config.yaml
n_layer: 14
d_model: 160
n_head: 2
n_kv_head: 1
head_dim: 64
d_mlp: 640
vocab_size: 2048
activation: "swiglu"
norm: "layernorm"
norm_place: "pre"
norm_eps: 1e-05
positions: "rope"
rope_base: 10000.0
rope_fraction: 1.0
qk_norm: true
attn_scale: 0.125
bias: "none"
tie_embeddings: false
parallel_block: true
init: "uniform"
init_std_qkv: 0.0456
init_std_o: 0.0
init_std_up: 0.0456
init_std_down: 0.0
optimizer: "ademamix"
lr: 0.000648
beta1: 0.9
weight_decay: 0.13
lr_head: 0.00388
grad_clip: 1.0
warmup_steps: 552
schedule: "wsd"
decay_fraction: 0.644
decay_shape: "linear"
final_lr_fraction: 0.0
batch_tokens: 16384
seq_len: 1024
doc_mask: true
train_tokens: 155000000
steps: 9461
dataset: "wikipedia_en"
Each number is 128 + 24 x the weight over its row's rms, rounded and kept within 0 to 255. Layers, rows and columns count from 0. Numbers have three digits each. The size before them is the row's rms in percent of the matrix's.

# layer 10 attention output (transposed), 128x160, rms 0.0797, rows 5-31,68-94, columns 0-79
083:129145155172134117113165132146168119095083125115147139124163124142123126170151121132127094126098045134125115106163111149124156122145127094126150117170109116120127152151110127074100123160116114163158159104126118111119125127144134126145129159
081:141159162130126141126131122140149091159104151148114124112109109163124107121154103114153092126146119090143160099099122148109134125100130116110107126155136094134167116149148093103141125111158118177117072252153147117118116154133126152126141130
092:134107140119142111111089147121083130157113107148119133130128134174144141092155117113128149117157108108147097200122119145118105123093123130094133191187118143132120128083133117192107123152104150094133192143104149105103103116134089138110113143
093:118117091142125148103117140093190148090091099122120139149087191092128098143142152114118136143107125119136136132124148131136129134137160114137139069140136161129178112162147184091105138105105156143109113135146071111148145132168156172209181072
098:149118183145117131158136129151160104140106174116122118148113145154138077067115138132138094107139102111148144075100143146131136145166129126149130095087089110107161156183138143091162179139158133178092092172131124125118128114141154115140154117
080:115115156108116131114130111145151138086149134136163153099108123153129155074115176111102129149061101082163167092097113126090079094157146092084163150103114134127119083133109175105104127142127106135138142172123107130097095118153140110142125127
112:109093113142108153126127117139153142154077114124121115161120130093126097182150149155112143130107116144135139119167128137135131120175128115117110065083109178138143121163113184080100133131095138149126087078153074143160126138132118127171163090
077:139080147115118152142107127107128098141084128143153143133126137109119109037142140143113113135115125129118161141117132154104133155128118154155139106077143117140165140100133142069150118139120143136120103174120109128137137136130142194147128140
083:149106126114124095151143144146104129145161125137114172136102170194141131145113076147086143097153065138138123108122152133129114110100098123135134160205154122141161133127163064118102135130184103091125155112114148142114147077126152159129121163
062:138089156139115140129134115131125131118120129102153109137134163124107106197140155111106174122123152131163144162156101143144118119156082105143159098099139161121152106155138128076140102101157144161135131028125070118149091137134128140154133125
080:129131120127096162125131154120188127110091126135112138111138119137135109188142151125136092144131157142146159083123122153088132130116120147149118103139075087085124119129150183143141169125144119172166134111166145126130124129113107105119159134
089:144114134141102142156101135129120109147134165109100115150165127098142119102154123122162099117154126084112129101143099152156112161119124155168106133113082125097172111132113111139115157152176128156093113142140158162129191161126086150107168115
083:154090135139157099118130131150107144172141122081088146122148112103104119190121094099136156116183090109114109157146126105164137141097117166130102086133108133114132153132080146191148132127094125138135119106146156119139134115143097115162103120
094:178121184132137099147134109140081104134134126097157124154136130162145173079092110167129124093128086121184145123129179147098129150137120104122131118088126122122140132141102112121156117121130112128113129173077125108156131131080166134151114127
077:139140090118140112084100127137147134116102127100136138110159115154095137127117135074115170148121140121130138149093105100128164147170142105138088134070140113100113113171091185124169122145129128131145112123136084117167107113121113106148115132
071:130145151130161093110120143082113143101146119120118150135102119123143143086135072091128106168137169120107111150086152118111152137081133166134164163190132075141177144108107124115169139157136141153097138113112163118108149151136128177108119146
077:096145129154150181138155106120153114083127109147149097120162145137128169093156119178113127110070074136117144137164129121066117112189139109112108163081146087144121107140135148128136109126128132120148137190111116112109135097108101141135117105
077:133142171142154118146104125151126107128118112182086100159150104099131117197106125124141130117115153116147075110145117117131114091107127158123128144134128108126135143110159147179120128082107158084124143082121132136140180149131129138065125096
078:155138094132139106147134121122106137146156112115132120116132126127132152059066131137124093161157135115114131099129133142182115134133137149150135118117100121136136145114117088183160118133130139148152140183167144108109141102109167135107111141
088:112103113117110180140107132129107172067134099151135095127202144100124147106175122111098133138137131148152116144127114114136139129148074118134082166128156154154098098090129153156105111118129128096116135156132083119163125138142144145080138135
086:111115166129140113132151116131184126146106120116152129113089141077122061076113164150140115119145144122139154117092133143153121129113131134123167096117095137129135114139131174118114161148131119190114120135171126117129115142112160132130166107
090:164094204141112157127120135144136106167089158152105125168123125113112119085106156149092135127130163137150096131155129148151132138134118115150086078076103119083144143137111148082127137156162121152123079134140123116155146146153131114124173095
073:105152101092096120097118128082111133163173073133117132111122128155149154178116109141134135130167108144129120151119124121161094125114108129159106135126138138157092168110115093141095112109140140123142142098115090131135095123139061144136125123
098:166105120080116078162078126104121138134152129121084145131121134099163125130100126142133144113152079090118102139151144150130137161096126128132143115145114150110125156079094112179148132166160135131133144113159182103134205130146192141129104087
085:100118143124125127126131106136083099109188100116122094150160135102120157107122120170155151101136105134161163152142123144112160120165089133121144156126139068147129116103119050157078093111118130145117149106099151153148134129108168124106112141
090:147116135105110092154123108149112126191119168101105161141090124168149122094118124130165090113150183098101126110097156135106151117086134174139099121130082116076128144114100123141172147162134099142120123143128146101115164134138159127130098130
074:120107158160143116123134136128097121100073138120158128145159141093136148203125114094115138123136065118138122133139131164143140138115121133122118159155139137111150130140092139166149144142135090125116122136117113108122143140170057086154110128
119:111123123158127147117142144118126125141136149107114123134094109106111125017140156145140152145114129129176146150141109122078102140157108130139148095084115151116114124147158104182165113155122145138152101251114116104156108134112114163107129138
120:160140131125140131134135148135139161058137128120141088112135105156127133191128093115135073131117091137170107086144141115119126126112086118094145141127137096144100137121160143068132183102117157121133133156135144111127146112108172160108158136
115:142150167163109123139102126131124129147141118132160140155132073110115110154165117106131112134106145142108117103153153130160176102136088116175131119135127103133134104092151146174194155124098112176138138210117119126113113102111085091127095176
110:122160163142144125110084115158117121189117142137112094174094133105134170127112124150111162120090133102094129113173114136124158124139125104147180137109101135146147135139121132109138097097138127110119178223126141172154146097128120131115150154
106:095162105131117183131107121106135163209159087117125124167121097152102142218145083142111119124137166138102138133156119110136170142074121111166154143172141127137139116163120175118121115122115139126132114096148102145138136108115104141142114143
113:121128100104132124139132127168132106089107156109133105138134123165148094046136122122135106139163098136171155122092135112095122153139119117094107086125126135108114130189116124137133159122143140162131117162122132142107136159122106078138135101
107:140161138134177101129152128159123161116120141098135154152106053156155120102143147128138120143141134114160105135127139140126121115148116133126131139133093102139109114132154119100138170151078109153144110162116155131139109135155079145122124120
115:141173142141126135130124116146175119099099126109089107132129145115106150160158164113071131122076113083166144146112178127099129127131094128169130141122101090096143123164111136106088142138114135101110140131134121118103078126110155138135122153
106:101161119146160158158133100178113139124076164123157139101149176119144130149108158069092146129134112159128136114109117142162140113145104132113105095182139106111127119107149081119046125124168100078118081135128121158144125168118155111127103076
115:132136115133116180155094112121109160148109090153186138158153103155160155110130112116093099136122080140102145102176116149140118153147165110145095130119093175119148123151126200179157146175097125132143145139134112108108144122131117099159122159
124:144133144126113119124134141139101142098080134133145119109126187133148130162138139114125119118144149121160152140133122144126135085139105108165119098152126163137146125106169114093120074077150142153110151024105104124126138128139110143149120104
119:122107088092088128116123153179150126167154186129120137102123157142121103180080129098149131148113166119110114158087135111158117116133146112103118140156131176097130140138146111147081108127153125113151128092128104154131125137142130130150123093
119:154112152145131156139094128151099092078098127141122118101149110108134155102140121126118113099131109099162111096148135168076116113127099118154123131110126114115150138126151099063149132112158149141151120149155155119091150120112153117111135123
098:113129164123137149124096136136160132078110094141149135079135157154145130088088147141121132162117048141126144087120111134092117102160084116140130122127079112145147140129133113120117102117101129118111174207100126119106121116139149156148107172
107:112078130165155172135070080126132138189110095122157112169127115097108110144113151089114178140139143118082112162135162126132131153143122111089129152127147132146147131149103146120143097111172111157136138094113129136116185125142082094127108113
122:162113139134150145086148159142161115107127107129117149107124111147103087105154108125126123110138124140172121131116131095094094132127123094157128142052151104103144121128122118095109151137126147137108121240122099139160111143088125100121159123
116:109132152148107110154137142112108155193154155111128115151084113148131141148146143132116123132120194128095162146117134131113150105072101145121143142160138110145109138138115163138134143130144101091127126051168174116140136099157123132109125092
116:149089078113114134103117099162139155102141119144137119076158137136138147129122096148197089133170079139185102138115114139112145139117151148119092091097097125112159113107128124125143131123091143149106119210084141097107157117095135133141131119
105:142114126103179118149099139117138125071120142110130141174111153101147173117152166107132107144128146102129146132086138148092143131128176141147143149092113152110121142103101187154116132119152126125095137138151131109158155147128139101113170091
109:101096120104095118073182126173134096103164127128149105135112119102149085090102117156143141098159169131181124074115107135152150150097096124125106129103138156144131105124120074121061140117169144150149116113113132155152148124132120124141119091
113:129101129102169156106134100159083119143139163144142109145131147114137105136094137116137118106169116142149109127115136144129090123139155148115101142069165166158150123138132111087063119103129126096132100090144140128165147155151079100120146071
120:136073101114110079108149134152103160138154164122130129140134130151161109078100141121150146143139132124130128130142154112161117098153173109096169156076156158157103121107138136150071101123134138133173159178127093156126111124092128123111152095
111:130132160113156152130168141144106154144098126099113118122172146148132137096137159085131110119151170139128143130139112110163139093119087114124113132142165115126131085107156121117073116147132112113105166172124151146147143103101108128100116116
115:128140154145116170147140124097147149086127121122117108140134093130118145162168158120122124153084104116141110117115126131088114166136105091089124117152126092115104160098152127127134154115153134160127138153123131059169146108118150147095134116
107:108142135132089122127132132118134095186144167123105118154136134095088081170124116145129126120097132094082121121199140117119147105126076085109094128182159142118121153125148141137121113120167129113139163116148157130105159121124152159099122154
117:114119123106160113132081166145127138136101125128156120073118147102156163160125113134135150137089114119083131111163095145165138119168135113105149141136110151143140151114153157147103123118106078130143149019111143107120124147174110161146093131
112:173176154146084103115116116158101099178127140117133161151097130135133125126137123164137155094105139088112116162140148125087132153089169129143131153123107154088136163124167125113156142106111124147133185103120139109084140119140102101124155118
# layer 10 attention value, 64x160, rms 0.076, rows 5-31, columns 0-79
104:124132140057158070091151110107082118146108144102151137081140096121096116144112133099094139090137131122137104132138149137126101150136179092124112133138112150171112143136163105153161093096109139124139151106141140117182155151092165132161104138
105:145137154110075102107130136121092160120112165185151129140097166112191126127124151104139111148123139187109129085149076118121146160145142140095127107120100134077073118084125125127117112144136150126123101148156144167158136146122141135086135100
099:106162152098121176170072128151083102122129106142151140154098131123103115107141148141132145109126120131122130103120163136142112133136141172153146161113107118119120134120076127118153095124107117109150117139114127125137133117144129132115138091
098:145157157111167123096121122131150167121111141137146105116157114141152128114141100131080172138118151148131161118155099114175120116134142102100129143116162144070106119140141147096098077096143100129162148124124166136135129131076143091117088143
109:126129120156098124146163150093140139143090105119126116095155090089113162086142167126141134171097125101136173102099160092088162099100107130116108141143118098134117126114109096152163164116118153145108152131129164154159137095158103180137143142
089:168122167129142131141129125098145109133114124127125165193097081131116114136137136104149112117158142174103148156126149133102162081138123131101087126108144128141071172095140084144128132151086148092150149110136117126119161113108141149128163146
117:134106131130125146124125091141142144111129094148109148128150132126132104133095117129126128126129131126171159124132071168106095064128114129182088107124154118100133140174139110123125079155118105114093147132116149104132142102099102112110108107
088:164138104160145110092142156168123121114119111126161118163146108107168097137133109141128113090109141108150154152128181131117146093164138089170061125129129137157137084114131131111112109130149112149119128138135098094106090138160118073115172112
100:173119126152147135119143140153111114146110148126111114117102141110125166100134122113165145160120121170121140144124101134130139133119109117142178095112144154105148097091091149147134125121111164086156125148161182131143166140157141146176137133
107:131160156124088085165118171101123147120125124133148125145166146105108124126161121117107132191095107121143094164103113089137114119147127120164148116156115124163164119109123170126145129139126126142115104110150130119101166109119096088163131108
103:114083126126107144110134093107128151120123085103136135080150109121148148153162107145133133173137113078127137108113148096141141102066113101122117091158128145137141136162085145135117117085164132115068119133129146118089117189120117101128166126
105:091142128135114098129139148094102094136100115132103133140133144109127118137093133131120111150093123079155116107139145151146106168123156148146127092107119155163163153116151115114133134158106106159105111113155157125138092145130135128070138118
089:136154100107084146183129134131102103110104104152110120131103134124123120131098104127131141121075096148141118130115106144175101165101123138161177100153126114104174103139088126154132151114113105105134096127165125096149154140106113130132156106
097:132125113119185177176157140100133105114145122087104120147143121123140106129138142150167155149136125157106138123125152065114164101146144127123110190103107084137136155109149120125149148108116177160123100124168175147156080130139108170135155095
100:136072097125094121151150130121082149135112172133110136134139115131116099122115115157131102104115139099120136112138118160113128154173158140106113165131164114118163109134179146155109132143114135100132147140130145124129139116138182093141119114
094:144150110148147124137106134150103160154167109161096154127123118125113146116126132144107119110157126163115101164120147095146144120096100080127121123125067144164080181124130130091110122091150101098186092128102115141128139151127171096122092162
109:149088153132107094153136122124110107119134150122181140137153089143092138139088127168083112143136137146142159146115130107145126162132121130109133153133142147135153151164177110133174138138106133086143117115172136130158085098120133152149137148
088:088180131127140121079065146108106142134141159155101103100112137112127150119086156121116137143148121102126108128110154133108136098132112162117136142132146135105098149128108170134151137124123128134129110113163154183154093124140108127137105172
094:130083123163100113113112152141115111117128140102146121132180125123101111131181079142187133127117113167131117134134163104151144137102151098114151137122150086162102104126129087099155127136147098131103127120139111106126123117117125131100130127
098:149120130147157088145104149119124118125133101102127141145121101104116102108174094107159135125161125081099148143137136099105101130152145103143149151142205134144148119106196124142103143133131137117066138125109120137095076145105132104138124121
097:119096141124147098141114156134106180136127139173108120179138094102119129097164108148170131177121129080080110082113146120150102114073134108117132155103141136163107096121132127156141098132128087125121161121095117137106107115135117138125137093
100:167109126153156075147125136133087143155131143137107159145128115083210062104149138131174129124128123111093183155108132117094135130115130081138141145138106192136131112106143151118160081129137118127115107136128111144117135145131134133119094109
095:111116090106110120120156134128132100129126167121077132159099130153027103125121121129102119129160119131139082155124137143134119179154137132144103126141101172151100130133161122134132098128088138100145128145169099153130141144154112089071132103
100:075085124178132139131132153122032168144127082109112114124149138135162084132129146133148136141129105131135111127110132081118131124132146143163170113134133154154155136140114111105113108089116068125118137134100129112124105157106166103129119144
101:170161128128131136169136139131145132086149151086169162118127139143116159140088128130131123137145101183113101126137160086127094094109146116165119084139145147142157131115107115098168161097095141143127105132161133140120151130089097161133127134
100:100080129142090142141098137129099120135101167139055109155140106101102138145131111114154133144111153115156138112124127174108145089147115153154150133166088100144141172149095156139160163105133110116170095119111148138092089114133169160071123134
100:139107104114168138148148089124097111137135162167139131172169102105133173140131154082130138114147123122126105112138103142139154108140151140146152140136106137126120136101151148124123134149113168154170140128120175162110123140140109143137164144